python train.py --hidden_size=768 --num_attention_heads=18 --vocab_size=16384 --hidden_act="gelu" --norm_place="pre" --rope_theta=1020.0 --rope_fraction=0.25 --extras=["some layers without attention", "local attention windows", "value residuals", "an embedding shortcut"] --init="uniform" --init_std_o=0.0 --weight_decay=0.24 --lr_head=0.00349 --warmup_steps=303 --max_steps=8593
Each number is 128 + 24 x the weight over its row's rms, rounded and kept within 0 to 255. Layers, rows and columns count from 0. Numbers have three digits each. The size before them is the row's rms in percent of the matrix's.

# k: layer 4 attention key, 1152x768, rms 0.031, rows 443-447, columns 240-287
# q: layer 4 attention query, 1152x768, rms 0.0311, rows 444-447, columns 240-287
# v: layer 4 attention value, 1152x768, rms 0.0291, rows 384-439, columns 240-287
# o: layer 4 attention output (transposed), 1152x768, rms 0.0275, rows 384-438, columns 240-287
k443 088:156129135145119101127171148114112148121109131134146131127104073140161168152127137155141115153149143116122132130105113105157114166133117170132163
q444 084:094100146147118129151085133110154146122151170102164131137158094117147154108093151141151136143141099136112123090151070106157124132080087117157153
k444 091:120135182125146126159107135081120163146154080166143139178149196154138100118139157122105106137107127140136132165122120102123173145152138104126115
q445 093:110195146155145119123097133130152120171130174120104147058107131118117143094154149141129139124129103175105127120126126118138131141135119104164105
k445 097:133139124094136128129118094168196164139152108108090088133120107162149117129101149096089134072150171150146153135125123133148138148148147110113107
q446 090:135137096064138167132145135131087144112149159126115114085107143141172144128114131133103127100120107102156128120121167108156081156132139176129143
k446 097:144110130128151109156131104100109116149104147142159147154153167129162142146152161103100128140158108106126122132128094122114119148152123125138152
q447 094:082064123158095131145128142124118126126120110132144172151127098121111119128120129129109112116102136133102151095142128086107160119106064122134114
k447 097:129104119141132157157127090151137097141128087152097124154156162119130160151144136154158090109122111137151157140097108150119133155110148134142116
v384 115:128112165164104100148157106150085114147102126138145148181112165116169147125109131128166115119118112139160123137149117066120140125111128151119067
o384 089:112130149118145141168121147120123133143168106094125162117111144125127129096115117101100091138115126081101125129121143104106148105138140114129114
v385 119:084172120111155127170148150130091144121136128183116150137111097124154120145130097075140129137139147070180114132139135094157134108172165121114142
o385 086:098123100146083141139123183127136099146109147134184171110149137133101127142117141135121148116088076161094121099144110131116144095103089143167108
v386 094:146174138123099099113125111138084100115140157084156122151121073136139172130137129122168166120113146118156117101151154120128073125181165112126109
o386 086:104120121105126145179060129124114140157132100141149143101128153102110124139177111136104148103135124161089144095144120112133131148076090137161113
v387 094:164102105132131083131163147130132153113118083113148141138153139125160128167091134156141129105067135111098109095122124111123162112107179121131162
o387 082:159130142114119136136138078104145090160176159152100136097060186105121118150176143057106076134138114120154137144144172139115112150171133087114126
v388 095:120099138151124141093134098139076127108124131155100120100087154119105136185095111111156150125132144159169130135115122125107164126099075140114084
o388 089:134138162154119135124136160135090131119172079146142097163118093163154104112092143089127130174171139082112165086135142102166094150114169110118134
v389 101:094104160086137128118098162159150131127131127167083133125158147128130142186095107138085121145162152138171134105131131125091111125118140132119131
o389 086:151117120123140169116120135151133114127176121132133157127125099143153092113091149134148177142104096140121097114120092115126144139162127116153109
v390 104:134102138074140096115145150170117126110143131112097105146111068114154156186103107062129090155154107119212128125149124111110132114134156128162156
o390 084:122161171140136190130121133100114089141065153143165165081137133119081136140121167147149180116104163140129103086106164140154134114095112100113116
v391 099:120125137153090104150120123113108101136142164180135150095124097128181096129138124128166139112125137102136113149131147138107077120110064135168120
o391 087:139130140142152151146085124142162111080108123112127113122152138157097141138093133119133172122132119143151126151144097133144104135151134137141132
v392 094:132075152114094136093131129156142137139126135153142131087149145144100113067106124161163184178085106108193114119116141137113101111127109127112165
o392 078:103146142151119162145121127102087137143126120113125108102147151134089098165117148142147135125120125164098135123117098092160091124143146139134136
v393 084:119105127127109132122111108150151096134127137124122107133089096108135112161072098156123132148118147146131138158131098159098126107125105146163103
o393 082:137099138133114147089155136156131128146178068110134156144086113182097071109138080091099127125118142095101141086171170130149133160072112089111114
v394 106:091150131119155109168163145107054121145117116107161145179089132122140136126103115101145132145151110116151108149135132092153141108147149132112097
o394 088:123101165139071119120121149118141107121164175165102137117117129140107136112122145138123092130097088106075116114114141095109145128113100104116127
v395 095:100142082131115132143169119152111121106122096128137119152077095114135138117129124069174136121136129159121125129108087102122176138128136152123122
o395 086:160111133108086113129157125136138105185137121157134161137133090144115103115138130115112135123099136101102138157138108087122133161094110117143129
v396 089:125129121138140146136107109122065128099086128124100139120120081143133114120190109152118131144152184154130145132148127103121169123148147117144155
o396 086:090150119141175124121158118133146092163125114128150157119177111119146146183125117120145159098123067138136102135128189128131085136132128129129109
v397 100:180094135121125177126133130112140139138118105174099131171117164107103094133129131127108117135125117090113128115158118124129155121073124107149095
o397 086:059135157108089075093162122113084143145116160125175080116159143133134109147142116115127095122171097116146144152109110135123120155126160170136137
v398 099:134137178169098163120132130098096138161074149167138157149155143131159122115155151137122113113111138137116116111138137122100097122137134128090087
o398 089:090130120135139153124076177165154108133178104094112095143117110138107119120125109107115128111178161147160135148118109121167138129125123098175098
v399 094:119100162154113135078107143114085130110117121166142138100160130136120122109162112145129124126111122138141129091146170184135114168094154116144179
o399 085:123136086111137128154101123119141134122135114095125173148104100152138119147106139093140181101131138102134131159119106053117143123134124119147109
v400 097:127110148132129116169152112151095122160134134100127137111152109133118084097141144134166137099130119138109118132182101094147128130157122138131113
o400 085:114160117136146154112115111098150179144099146132115140105105121089120146127157122130101086125146142102136175135155185135108131121127117142115151
v401 090:129105159132141108105130142111127127132150121129140142139143099148151110109093148188135148146109138098129173132118148174109104121109132110134170
o401 082:111143106152087163121103147142177130116131146134124116131100170152096138145175151113111160122135154193130128157130078146099135109140094107121080
v402 097:158118099119121164112112128139166131162116109068147122113164103124085120095098135140110155147125127172127110097145109149178112138098150117085166
o402 088:174111146108191160132113101107129156195148139166071097140091094143144165134170112142097099124121130124107125151142138132132156100142107115099122
v403 098:163133111131151143128096121140137139149127146091180139143127128127135155116148100179097124150146161166066113136135125127128129115114079120083169
o403 088:116075142135158120093118125119128154122110085179102114136122095101134116142116145152105116110179090158162124134142151145162161145161116115142120
v404 089:116128125079144115164149159111083124140149141116130132091109133152148105137124132139159091149107126105157155135150132160133059151150169112123137
o404 086:155111132130149117097111162143174086122116116123142137165156156143101156127131160133124117099152123094169131111118153100119154139126100126115116
v405 091:115121136121156096124129134070119136147095124130165134155113118124124114151155123117164145120147100158147117180128136071068159133130149122133093
o405 083:115102157121108144123140126139123103056117139113137160129142086137155195152109148135118087109111131115097122114100147142134135103141134140125124
v406 113:100165121115121137111086133133177105184141131093148111107171134126116113126119124198068137148137101112105120152100135165135105133095100139129143
o406 090:166113112152130127121136120090120159111143126115130125127089128114165143152137095134137157121135167135168121141107106130118104114179167142147118
v407 099:166082129112110119068099173120149122137129125119154113120126161155163132146131107158131135119079128122126134094130125148114069118082110132151161
o407 087:114183132152149183105099112182137147111146094123175148171173113154109158129144140106120161125116158124145065189142128148114145113169115118105126
v408 106:126158128125147128190140119147100121133137139140093118167076144120100129156104146077160138122193125135151111132126119082152161110119142127097061
o408 084:076098125107102118123161126118141118103144134129150124104144172116155137098088127147120138167062127104128185104118154125131125158101120119122181
v409 093:151092153098137091118095162153177084118124128144105112111167143146133135147136105186112110146137149100094143144120137137111141142117093130150225
o409 082:125128091132141140114131129145140135107148148111117114154151112156123156144123170125085121118149114201124120159161124156131115098128154105146043
v410 110:170115138114124099084127130142148134132094121123163113106134137123153145069127118202147158131128110105105143137123130175096087130147072114132160
o410 089:149112137119114134113141121098144134102145142113103087109140137134112141129144170090132111139152095154132104130106107154144129108106141106122128
v411 098:103163081120121102116088099163119099126150147138127127127053077140136094186072120072141141127111106141153131117117113127139172144113089115109087
o411 087:176128114144142131150123121153112106155152106128157138139152141145166130173083128123138161139133151090154112129159151133128142099083099131101183
v412 101:175115131167115102105153139133062151170106129096128120163111135127124111083166144102160093113095126169147129126118114126119131154138129135125105
o412 088:112138131138105080138121127135167064100133088145128124114140113097122125104155120139131125086122110141103169120119162113087111080156098139151105
v413 097:101150141112145152104094128134120125176159168134122122112127125112090118128127103156104107124123099098133154133120147132165097144144074124131136
o413 084:093145117153135116145153148111124124085082121126115145100153152131135116178129160166149171135122151166118128167103141173116140095138096161142114
v414 107:043138175150130103096152113140058115152115129125144115114106117115128111140105133088153117130134139138178123163150141085152160122136116156135138
o414 089:126118132151104092135139111137146086116124136115102154137152148162119111131103139135127112141089122102103119129151137105113102117133144097122126
v415 102:176088117121180106134078136103132155124172128129145123113171141129116103107175124192094114098106122146101179104146142152096113129134104131154123
o415 085:103117139136130128115099124107136195167090131122119156159120127126130139155126129133114153124126128179191115138106107145151169126166175129109133
v416 101:124137149129140109157137162155119093137128098127115099148140140132174124152059112150139125146138133130118095143168149132152165109136124135133104
o416 090:056118129129107166168146099142122119133133136141132161117121144168130129121122132130098131138124082128162107130086111132122096160126102124136122
v417 102:112148152099123138104115111145140123159126168195131121118136147145122122162115118095139169136132123111156133109090121109103113147133057121123132
o417 091:132201117143103130132154169134118130064129109098113121134144106112148159146108171177170176148154151133104100149097092161126127097143129144134129
v418 099:164162149126104141076098128150167149135124153138144110109107118119114161130167131100122151155075104142136129109123128144094093116112077117126143
o418 084:147127159090126136143109099095109135138111109098162089124161145148147131149126100138135137082177111106125122139074122101115145118096147178118151
v419 095:091178134146101138140139094124102138127114169134138115106169142134119130074172148147143079116120125153103148147123144139096106133130097112104131
o419 083:097127097126114094129121147112158093102116166108142126112134125120102159105112125173111157106074105164123138111137120069142092142135114108131045
v420 094:143145135140092176140118121126199127108132098118150149079122099109157119131145126151081132111123159100040116160127117132135137107137123116082081
o420 083:105137102116162128146162125131108151076139126147097098112118161116175119150132132128152101150132119121099156130132086113081120165109129127157144
v421 097:096182125141142115143116134162175130119130140123108112034126090121155135116155142117092112106111129125143122139113120138081139143133072116113102
o421 087:140140090083170126108096135145114145118088150146079087201103119116162084113138143140172140182114164078148110140118143138117105177156149133112170
v422 098:113111122096147088190126115153184120129149119132147111137191172137177151133142147140133133124101109132131149146170113128093101115119108138112152
o422 084:128135121126134179130128132134118132108126161081090139153137077150103128154149111150097129104110142187110092157102113134108137098096144112136114
v423 092:137129156122110146067155112112125116126157157118112141073123165119090111167130110099124121116146122142137155118086112138124120141106108115131100
o423 088:176119117093150133138113157124161142099097087150149136185161106116150133134163172132127115147126180132120096131159119174114161142119145137106162
v424 093:146147113093127115164135109104149128156150131116161109105155122121119141132170121097114125108160138146066119107131125120133124140116099113152090
o424 082:173102114137150144067107146136133144121115107144176137179166084098129117125183133134110110160144146118110134131082144169128149145145130149133140
v425 108:091155108154169129159145124120061139101129105148134130131119137148134111137150134144173100133163127120150122149146117122142161134127159132091157
o425 082:106129143152058122111105117126124114140139147077103156103093129139080103074105129122099120108082098128120154115119149101146102100142131107132137
v426 102:063111138162150128094125114122099163135176123139125097133090138123169122149129128141150097112133138150217112166176125107151108154145100143155156
o426 082:144146129155134143140142115104142070099139161121150140104179146128104168108075164132132175133054147112113157090109097141157099114147169114145134
v427 096:089104098095141135142149131113124112067134128186112111153160202139113113111169152167121124151138142156088168172152135157099106144111132125120146
o427 085:104110130115091068123127130109110122162115150131140104092066106131112140121136152119138134121112131120131111136118141092112131113124137105168165
v428 109:121146133127137153083136140125180095133123119112107126100118191128098120167136124070133108123128098132162135185076109144137152125097142132134115
o428 086:124143114116132120141181146180106163101151095117162123139113107129138130155112131156127167096091151124109129149174124116096070143112140153070147
v429 101:167119140120118100148132114132163091081146116137087127115156096116117133142125133139101102137124120139057174137122125114063171123092107137157120
o429 086:107141145143149108152136121131152134100121143169106132147093159122143088142135137120145090155115144116123100123121145133152130162142135121140079
v430 096:114144120125092097115084110099131108112110177171141134109138116132159111114149152138130114119140133146093148146110143152084119161087084139130161
o430 085:126123140143114120103146106140135124107132131103121116135102127099123159121101133134156169139140134127146116138118108087153148110153141131124124
v431 101:144157093115136131143126128122167159126100118109123123098091142123108114126156121063133122147131133104158112141140109156130126114098080126124152
o431 083:128118128115090127122151146098097154087082159141157093151129101137199155164100106168130130100143128109120130128108150124154094122133115132135194
v432 109:100112127130154112165154101153098127096124124084110132123194076128129139105123144143130124137162143134134123122169112149118151112155165112102128
o432 094:125116086108137137143103097088137109179142150151160135101124111133119129117154128129121158122084119152115133129111103103134160114120103114110097
v433 096:137129126165113161102146133087071118135112168120120138144155123102098098074168144123126120119139152159092119126156108126080126105154095137070127
o433 082:119122121098163122113120127188174127133109106102141149102104142123137151116137096150113110106156098147129169125154150146127121220102126133174102
v434 099:151106127076142119155100121115163124130138123128132104137172137154125118162128101131092110149137103110155133163142135127112101119126118109183183
o434 089:120138151124117124112134093133095116148075159118122144102127121119147145150170140141150172122138147142098123101119135166175126086161141154081104
v435 114:178091117102128170105130135095151149118137120105172135103187174115049113086156127142096120119129131153091134117087133158120144118146166110114135
o435 086:164124138099129115090145130119123161136093121135111137158120153131136156126135138133089122104166129123166146126112143131129126145141098127142163
v436 095:119123121128136114125090103096096151123140144156120125133099137131092132088134168082114091123165123155100101131158112097104091125089078147112141
o436 083:144100115137125136144195149145097130132112094115129069154115099108134164124063117146145176195087125118140160139106134135135141132126130119126122
v437 088:153152127094135068153134139130154135169082139134144117157137128123116130092179111152174124161097120098126108145176130139182116098161115128127177
o437 085:119145145146131105137145149147098115059091199131138117127106112111104111118111120125162130133136095178117164108096164154087099126122062186127091
v438 104:160100144179148069136090118141125104099127145111166107127125093136193168092110128185146116137065133107091119103154154145110132138138112146107122
o438 088:115145059097150133111112153124177131148113147087142167127144117132111103160129134108127171104177070186135125125128106115105134108140087156123119
v439 102:125143166100079126123157118126153126129121101141131156143078167105117120184111119055159164135152126111141104102083137114133160134141133125127096